python train.py --n_layer=10 --d_model=128 --n_head=3 --n_kv_head=3 --head_dim=32 --d_mlp=320 --vocab_size=5457 --activation="geglu" --norm="rmsnorm" --norm_place="peri" --norm_eps=1e-05 --positions="rope" --rope_base=10000.0 --rope_fraction=1.0 --qk_norm=false --attn_scale=0.177 --bias="none" --tie_embeddings=true --parallel_block=false --extras=["capped logits"] --init="uniform" --init_std_qkv=0.0365 --init_std_o=0.00942 --init_std_up=0.0365 --init_std_down=0.00516 --init_out_by_depth=true --optimizer="adamw" --lr=0.00236 --lr_mult_up=0.725 --beta1=0.9 --beta2=0.99 --lr_head=0.00666 --warmup_steps=350 --schedule="wsd" --decay_fraction=0.843 --decay_shape="linear" --final_lr_fraction=0.0 --batch_tokens=8192 --seq_len=256 --doc_mask=true --train_tokens=93570000 --steps=11423 --dataset="wikipedia_en"
Each number is 200 + 30 x the weight over the matrix's rms, rounded and kept within 0 to 999. Layers, rows and columns count from 0.

# layer 5 MLP down (transposed), 320x128, rms 0.113, rows 219-227, columns 0-127
242,218,213,223,204,187,167,172,206,202,201,154,246,198,159,211,187,219,208,232,199,233,190,247,232,200,204,183,190,205,166,212,243,151,208,173,192,260,196,194,221,183,227,208,137,141,177,252,216,197,146,203,207,195,218,228,180,174,244,177,200,207,221,121,213,180,207,215,201,229,203,242,150,122,227,190,254,221,228,171,199,226,220,222,192,177,178,218,213,231,258,172,215,167,271,210,196,280,230,218,226,208,157,170,260,233,192,192,248,217,196,210,159,193,224,175,153,249,218,161,214,242,219,213,204,215,184,213
185,274,181,245,181,243,208,234,208,214,224,211,200,198,230,241,169,174,220,189,166,194,180,211,165,213,228,178,223,231,185,250,218,266,199,190,271,210,205,229,174,218,196,174,194,196,178,152,257,218,229,224,253,154,229,219,195,183,175,152,200,223,175,204,168,182,194,212,221,234,149,192,206,158,215,189,174,242,204,232,185,210,233,179,204,229,185,180,187,160,199,201,245,217,169,179,142,160,180,215,234,188,122,207,205,238,189,276,174,192,187,191,201,147,238,166,189,190,218,165,143,238,137,232,174,247,192,230
190,233,168,135,211,244,188,189,172,221,167,197,170,198,202,218,190,226,166,171,216,209,206,158,250,214,201,194,204,212,204,216,171,227,199,165,192,247,188,200,217,197,241,198,174,198,228,269,168,221,165,167,279,165,221,159,133,180,232,204,220,243,200,242,237,166,167,190,198,221,157,248,180,163,210,227,224,169,180,227,193,185,184,202,242,200,157,183,188,233,187,154,221,170,154,223,234,265,175,211,180,242,221,212,218,198,243,200,237,174,253,178,160,216,237,244,200,192,150,197,176,152,220,215,198,199,192,219
172,218,184,256,221,214,184,171,160,248,182,171,201,153,220,215,167,255,190,240,205,195,183,167,203,196,226,221,190,171,136,164,196,211,156,198,228,216,204,150,163,262,168,210,244,227,188,210,211,155,187,219,176,186,232,180,192,180,256,187,194,234,220,200,187,237,242,202,174,213,211,157,200,198,191,167,169,184,144,271,175,131,228,178,203,212,150,176,213,219,163,196,215,267,208,152,242,133,228,192,249,176,218,179,175,202,171,212,215,170,180,165,134,163,161,219,231,205,206,210,173,188,168,179,241,181,225,293
183,210,207,195,188,222,255,206,158,198,230,142,216,205,219,158,133,177,212,204,166,184,227,270,207,230,212,178,216,179,194,231,210,201,181,188,177,241,181,208,232,167,160,221,155,199,219,225,222,245,224,196,173,193,167,200,198,220,245,208,138,179,174,207,223,183,236,219,232,120,256,206,200,209,222,235,144,208,218,198,211,185,147,200,250,176,188,188,236,246,184,199,226,216,183,171,155,173,216,188,172,168,175,224,244,204,222,216,208,221,170,162,233,187,252,214,199,200,228,212,190,177,189,208,181,215,195,173
172,248,115,180,202,243,171,189,242,207,175,199,216,198,266,217,228,182,150,224,161,223,211,200,178,190,178,172,209,212,158,210,240,183,189,215,179,201,181,228,208,192,184,232,237,193,215,232,193,203,221,183,175,211,241,191,229,159,197,215,226,183,227,181,163,166,200,227,190,181,173,140,174,196,213,228,197,223,237,142,211,219,183,219,200,175,225,224,225,129,233,193,244,191,235,247,149,130,207,214,201,211,152,240,197,201,212,202,142,170,190,180,196,215,188,218,143,199,215,163,202,174,184,164,200,132,179,238
299,157,228,197,213,207,179,226,227,179,219,300,181,200,156,172,164,210,204,189,181,210,189,182,194,223,200,203,251,167,177,249,180,225,224,201,156,241,193,200,153,161,203,203,200,189,212,125,232,150,182,204,252,255,134,226,229,227,203,186,205,194,206,200,205,187,203,245,201,224,160,164,246,245,207,202,214,164,217,198,238,175,160,178,185,168,244,208,201,184,202,205,195,153,201,234,179,235,252,266,214,219,221,213,245,190,167,194,193,185,239,155,202,182,185,181,208,214,193,264,204,160,198,202,230,222,230,205
231,236,177,246,183,163,235,168,205,206,175,244,161,257,214,213,222,221,219,181,149,248,224,205,197,216,237,267,234,164,238,172,191,250,209,207,233,223,164,229,218,221,175,178,130,176,179,212,228,243,183,190,205,178,218,218,204,189,169,224,166,231,245,199,184,260,225,205,203,179,160,260,257,193,174,188,256,189,250,165,221,225,203,175,159,172,162,180,182,197,161,235,211,185,188,219,172,219,171,167,202,181,189,218,249,220,206,167,206,204,196,258,196,218,177,184,191,206,204,166,178,243,179,233,163,222,220,167
181,180,207,204,191,182,197,174,212,246,191,230,241,163,196,180,182,207,168,259,211,220,190,224,220,173,215,198,254,185,150,210,181,199,131,220,238,210,164,237,197,204,189,163,203,209,189,184,217,198,180,195,188,162,187,199,166,213,235,206,216,153,218,229,170,193,190,188,191,204,217,178,204,180,170,179,199,183,165,201,184,188,137,238,153,190,236,173,214,193,162,272,248,209,223,165,224,197,157,212,238,156,114,219,196,204,163,215,191,201,169,197,207,144,203,224,251,176,204,219,182,229,154,192,197,247,225,234
# layer 5 MLP gate, 320x128, rms 0.086, rows 220-228, columns 0-127
216,297,208,240,185,221,178,218,237,129,244,224,234,166,211,182,181,246,171,190,159,163,193,221,230,226,183,227,213,213,200,222,228,234,201,191,215,225,177,211,173,180,194,139,230,203,167,203,281,251,232,216,223,210,205,242,205,173,153,185,194,190,163,201,187,234,151,212,208,208,174,272,232,136,218,202,191,214,231,156,162,215,227,169,212,211,173,167,180,206,205,174,200,161,173,171,201,227,216,209,250,146,147,216,221,232,236,230,212,203,222,217,162,175,198,180,217,215,212,210,155,239,158,192,171,214,176,184
202,237,199,164,189,192,164,147,148,210,225,223,185,209,221,163,147,146,207,137,231,216,203,242,215,203,154,220,149,196,203,244,137,186,156,198,147,225,160,263,245,185,238,218,187,147,185,239,213,218,221,197,208,174,225,166,178,179,202,198,264,215,249,208,266,199,212,246,239,191,208,197,206,191,183,199,156,154,188,211,184,191,153,197,181,211,190,179,217,222,215,224,210,170,216,177,221,180,202,193,203,196,221,180,146,188,224,182,174,230,204,169,203,252,181,239,173,176,176,165,196,217,227,203,225,195,216,227
203,215,145,212,191,251,253,111,148,213,171,186,183,182,200,233,180,194,289,183,170,218,230,169,171,195,265,201,242,147,179,170,151,238,235,208,187,170,193,192,158,201,150,210,192,171,144,217,217,263,195,213,255,197,159,207,171,186,190,150,217,198,232,229,252,250,230,171,211,195,231,234,256,152,203,173,257,206,172,161,254,198,218,226,209,205,223,207,226,214,268,183,204,232,200,191,204,218,175,253,223,219,183,229,209,237,215,210,230,217,183,213,167,220,198,173,215,156,214,270,234,171,232,141,223,217,193,189
152,163,183,176,190,240,212,204,211,271,164,217,181,230,243,199,205,216,202,198,155,163,199,186,193,162,196,227,172,211,158,224,199,172,217,147,234,167,162,228,211,187,219,213,223,209,187,275,179,211,208,200,177,229,214,160,192,219,183,164,169,179,191,158,254,231,169,214,186,218,219,208,181,178,124,208,201,187,241,225,184,222,191,183,159,230,183,191,193,159,232,231,194,196,191,119,220,211,248,193,159,177,173,196,143,182,189,144,215,204,216,250,243,212,213,192,209,188,204,169,198,170,201,195,225,208,199,153
176,201,236,231,191,197,173,240,212,235,177,181,261,186,131,172,194,182,178,191,152,208,209,208,210,191,220,213,198,231,179,217,217,164,242,179,163,226,200,192,210,206,141,191,164,197,210,196,217,170,201,163,247,189,209,172,203,164,247,252,232,227,170,179,256,157,172,205,208,205,241,217,163,201,213,195,161,225,191,214,265,192,180,202,230,264,158,222,204,236,210,215,214,223,196,193,189,200,181,207,203,202,217,255,243,231,207,201,205,201,191,148,189,175,254,245,201,135,199,182,179,266,196,201,220,174,162,213
200,190,253,207,195,192,192,158,215,176,189,189,163,228,194,184,164,195,229,143,245,160,237,242,186,227,223,248,200,155,200,231,239,190,195,275,184,240,174,221,210,217,214,160,147,209,235,273,197,206,235,173,203,184,193,145,167,167,191,209,171,198,181,182,224,227,178,232,210,217,234,232,201,259,202,278,206,152,192,208,236,279,201,202,211,191,199,201,228,168,188,234,180,174,182,126,189,240,221,182,193,218,206,189,171,145,240,164,259,194,227,169,238,248,203,209,237,226,222,172,184,179,216,215,220,210,178,158
160,242,158,238,262,201,223,185,248,206,226,188,225,223,231,221,176,228,196,228,245,171,198,161,167,190,245,188,212,217,253,160,142,198,212,189,158,201,230,209,198,198,196,187,200,162,225,245,165,229,167,196,213,226,178,181,204,165,217,217,191,208,187,183,175,255,187,175,171,178,277,247,227,223,159,231,191,152,158,236,183,183,217,152,178,189,163,144,216,189,216,181,187,191,197,170,228,224,202,199,186,215,193,212,235,185,210,223,289,217,160,208,230,164,196,180,196,253,232,186,216,280,150,188,206,202,203,200
182,171,170,222,250,187,261,212,197,172,202,244,169,236,244,203,210,188,212,170,255,142,183,258,177,191,181,216,184,225,194,187,205,184,256,247,149,213,190,254,191,178,235,173,182,144,159,181,173,190,222,181,208,204,162,169,134,191,196,220,222,180,218,214,208,216,203,242,240,241,189,192,178,254,231,169,166,176,238,254,201,235,201,213,161,168,153,208,171,223,216,171,200,209,188,187,176,199,261,169,216,166,198,208,222,185,187,231,211,249,245,224,217,243,163,156,169,179,211,255,174,236,215,220,205,200,213,216
173,211,205,251,232,210,255,215,182,198,216,205,224,207,211,182,221,201,243,217,255,183,197,203,233,204,174,219,201,192,195,196,228,266,223,198,176,256,198,205,181,154,181,233,236,201,169,222,177,174,199,202,240,148,145,177,225,173,192,178,187,184,224,217,195,223,205,257,273,239,229,211,173,204,192,214,246,129,155,223,192,227,214,157,218,201,209,165,206,178,216,202,197,220,121,210,162,226,209,196,221,125,158,213,193,221,189,185,200,229,170,227,309,258,152,210,173,182,223,240,184,250,185,265,225,210,246,219
# layer 5 MLP up, 320x128, rms 0.0868, rows 220-227, columns 0-127
187,167,174,137,214,222,173,139,193,227,247,222,179,232,170,213,197,140,211,185,150,237,138,189,204,184,199,208,190,197,202,200,264,191,223,191,234,169,232,195,198,194,201,220,182,180,150,188,118,153,193,168,211,162,250,165,175,211,225,158,214,219,209,219,224,165,245,162,198,177,179,135,205,233,174,167,207,186,195,226,247,187,223,219,212,204,167,138,233,195,248,229,228,229,192,214,165,167,156,230,190,246,214,258,164,172,210,219,179,221,244,162,253,226,206,217,189,176,198,199,226,158,221,186,224,220,204,174
147,202,227,177,203,244,195,180,220,206,192,171,231,233,224,205,216,203,223,202,180,214,245,218,202,222,263,190,240,184,233,154,180,177,230,193,187,181,205,174,176,193,154,169,167,212,198,202,197,150,201,175,198,226,183,236,170,195,216,241,212,231,174,214,175,184,149,182,172,141,176,234,176,186,227,210,242,261,228,192,246,227,194,243,214,198,148,205,197,167,172,198,193,244,155,213,232,240,199,226,259,233,161,205,221,156,208,181,202,219,189,217,199,216,262,215,234,184,238,209,187,213,136,195,168,186,186,191
242,212,209,224,214,216,133,212,195,196,159,199,159,203,228,128,194,125,229,153,205,221,224,164,248,190,208,181,212,178,177,183,202,210,179,234,226,190,163,176,219,182,84,175,208,214,156,166,185,183,221,234,227,204,173,185,183,185,204,166,231,236,182,224,222,205,164,124,201,215,198,211,207,117,263,196,215,139,241,233,172,205,155,210,202,179,221,201,151,237,135,182,168,186,185,193,248,179,168,206,198,198,224,238,194,180,197,196,243,237,182,182,150,238,224,212,207,169,195,238,228,174,189,149,189,278,245,189
266,185,204,179,231,221,185,193,222,212,156,195,216,229,187,175,226,188,244,244,219,155,199,226,193,259,222,184,158,208,194,171,296,199,164,218,189,170,226,191,177,178,242,216,186,198,184,159,220,229,197,157,225,224,224,183,224,209,164,186,212,210,216,200,228,234,169,200,184,197,210,219,165,215,229,148,220,210,151,155,198,247,165,228,206,214,169,225,181,206,269,145,197,207,178,209,192,186,159,207,202,205,258,169,200,181,170,175,224,189,223,163,200,195,192,220,178,180,213,162,196,275,234,203,164,216,220,219
173,208,179,199,198,153,187,160,220,190,162,221,213,251,207,238,147,173,185,202,189,192,181,199,182,218,222,204,207,191,212,266,164,176,164,208,171,247,225,196,247,224,146,189,277,191,149,197,278,192,199,201,227,183,178,224,237,171,200,175,238,178,180,192,178,205,169,209,231,201,236,226,187,195,188,222,173,172,223,185,199,203,193,222,233,224,210,181,204,226,158,226,228,220,192,206,182,223,192,171,196,207,194,156,217,218,188,275,217,169,175,137,226,115,187,179,171,200,221,212,220,258,188,210,221,181,212,177
254,155,187,150,200,189,220,184,220,212,249,220,176,206,200,184,241,216,222,237,201,191,182,160,203,224,156,237,171,197,214,220,167,186,188,242,129,196,229,215,167,181,257,174,185,217,161,211,234,206,212,228,230,274,166,203,188,205,253,201,184,215,211,174,207,174,194,220,186,289,170,220,221,202,200,263,150,173,203,150,203,229,235,186,225,133,209,197,218,219,191,230,205,149,227,123,174,197,212,172,215,253,221,135,251,138,135,197,182,200,198,194,183,191,167,172,239,214,176,266,193,159,173,226,237,200,234,186
203,213,192,164,163,187,210,200,221,187,195,196,202,190,198,147,209,187,181,200,131,189,214,158,182,175,206,162,188,185,193,214,137,187,219,193,203,152,217,240,205,195,193,192,174,227,161,156,220,201,175,230,205,194,233,216,195,144,167,186,190,190,169,219,175,207,201,192,169,274,203,211,216,201,190,167,258,192,199,174,181,220,191,218,166,275,192,210,207,170,251,208,183,206,216,257,296,218,174,191,195,203,154,163,181,201,204,231,222,286,194,174,214,160,217,206,237,169,207,231,258,198,187,209,168,185,208,180
227,224,172,212,222,187,171,187,141,197,225,205,193,208,261,181,254,236,194,234,192,245,179,172,167,219,165,209,243,169,211,198,209,255,141,178,171,207,235,251,192,176,197,203,238,167,232,192,197,213,180,180,230,192,238,173,218,200,159,192,206,177,254,216,209,197,215,180,257,200,206,180,204,186,225,219,158,189,246,138,179,185,194,187,191,192,183,197,149,185,220,180,219,250,149,165,203,185,192,209,179,173,194,238,210,219,184,195,226,187,173,214,241,207,181,205,186,185,144,217,192,234,179,231,182,197,158,170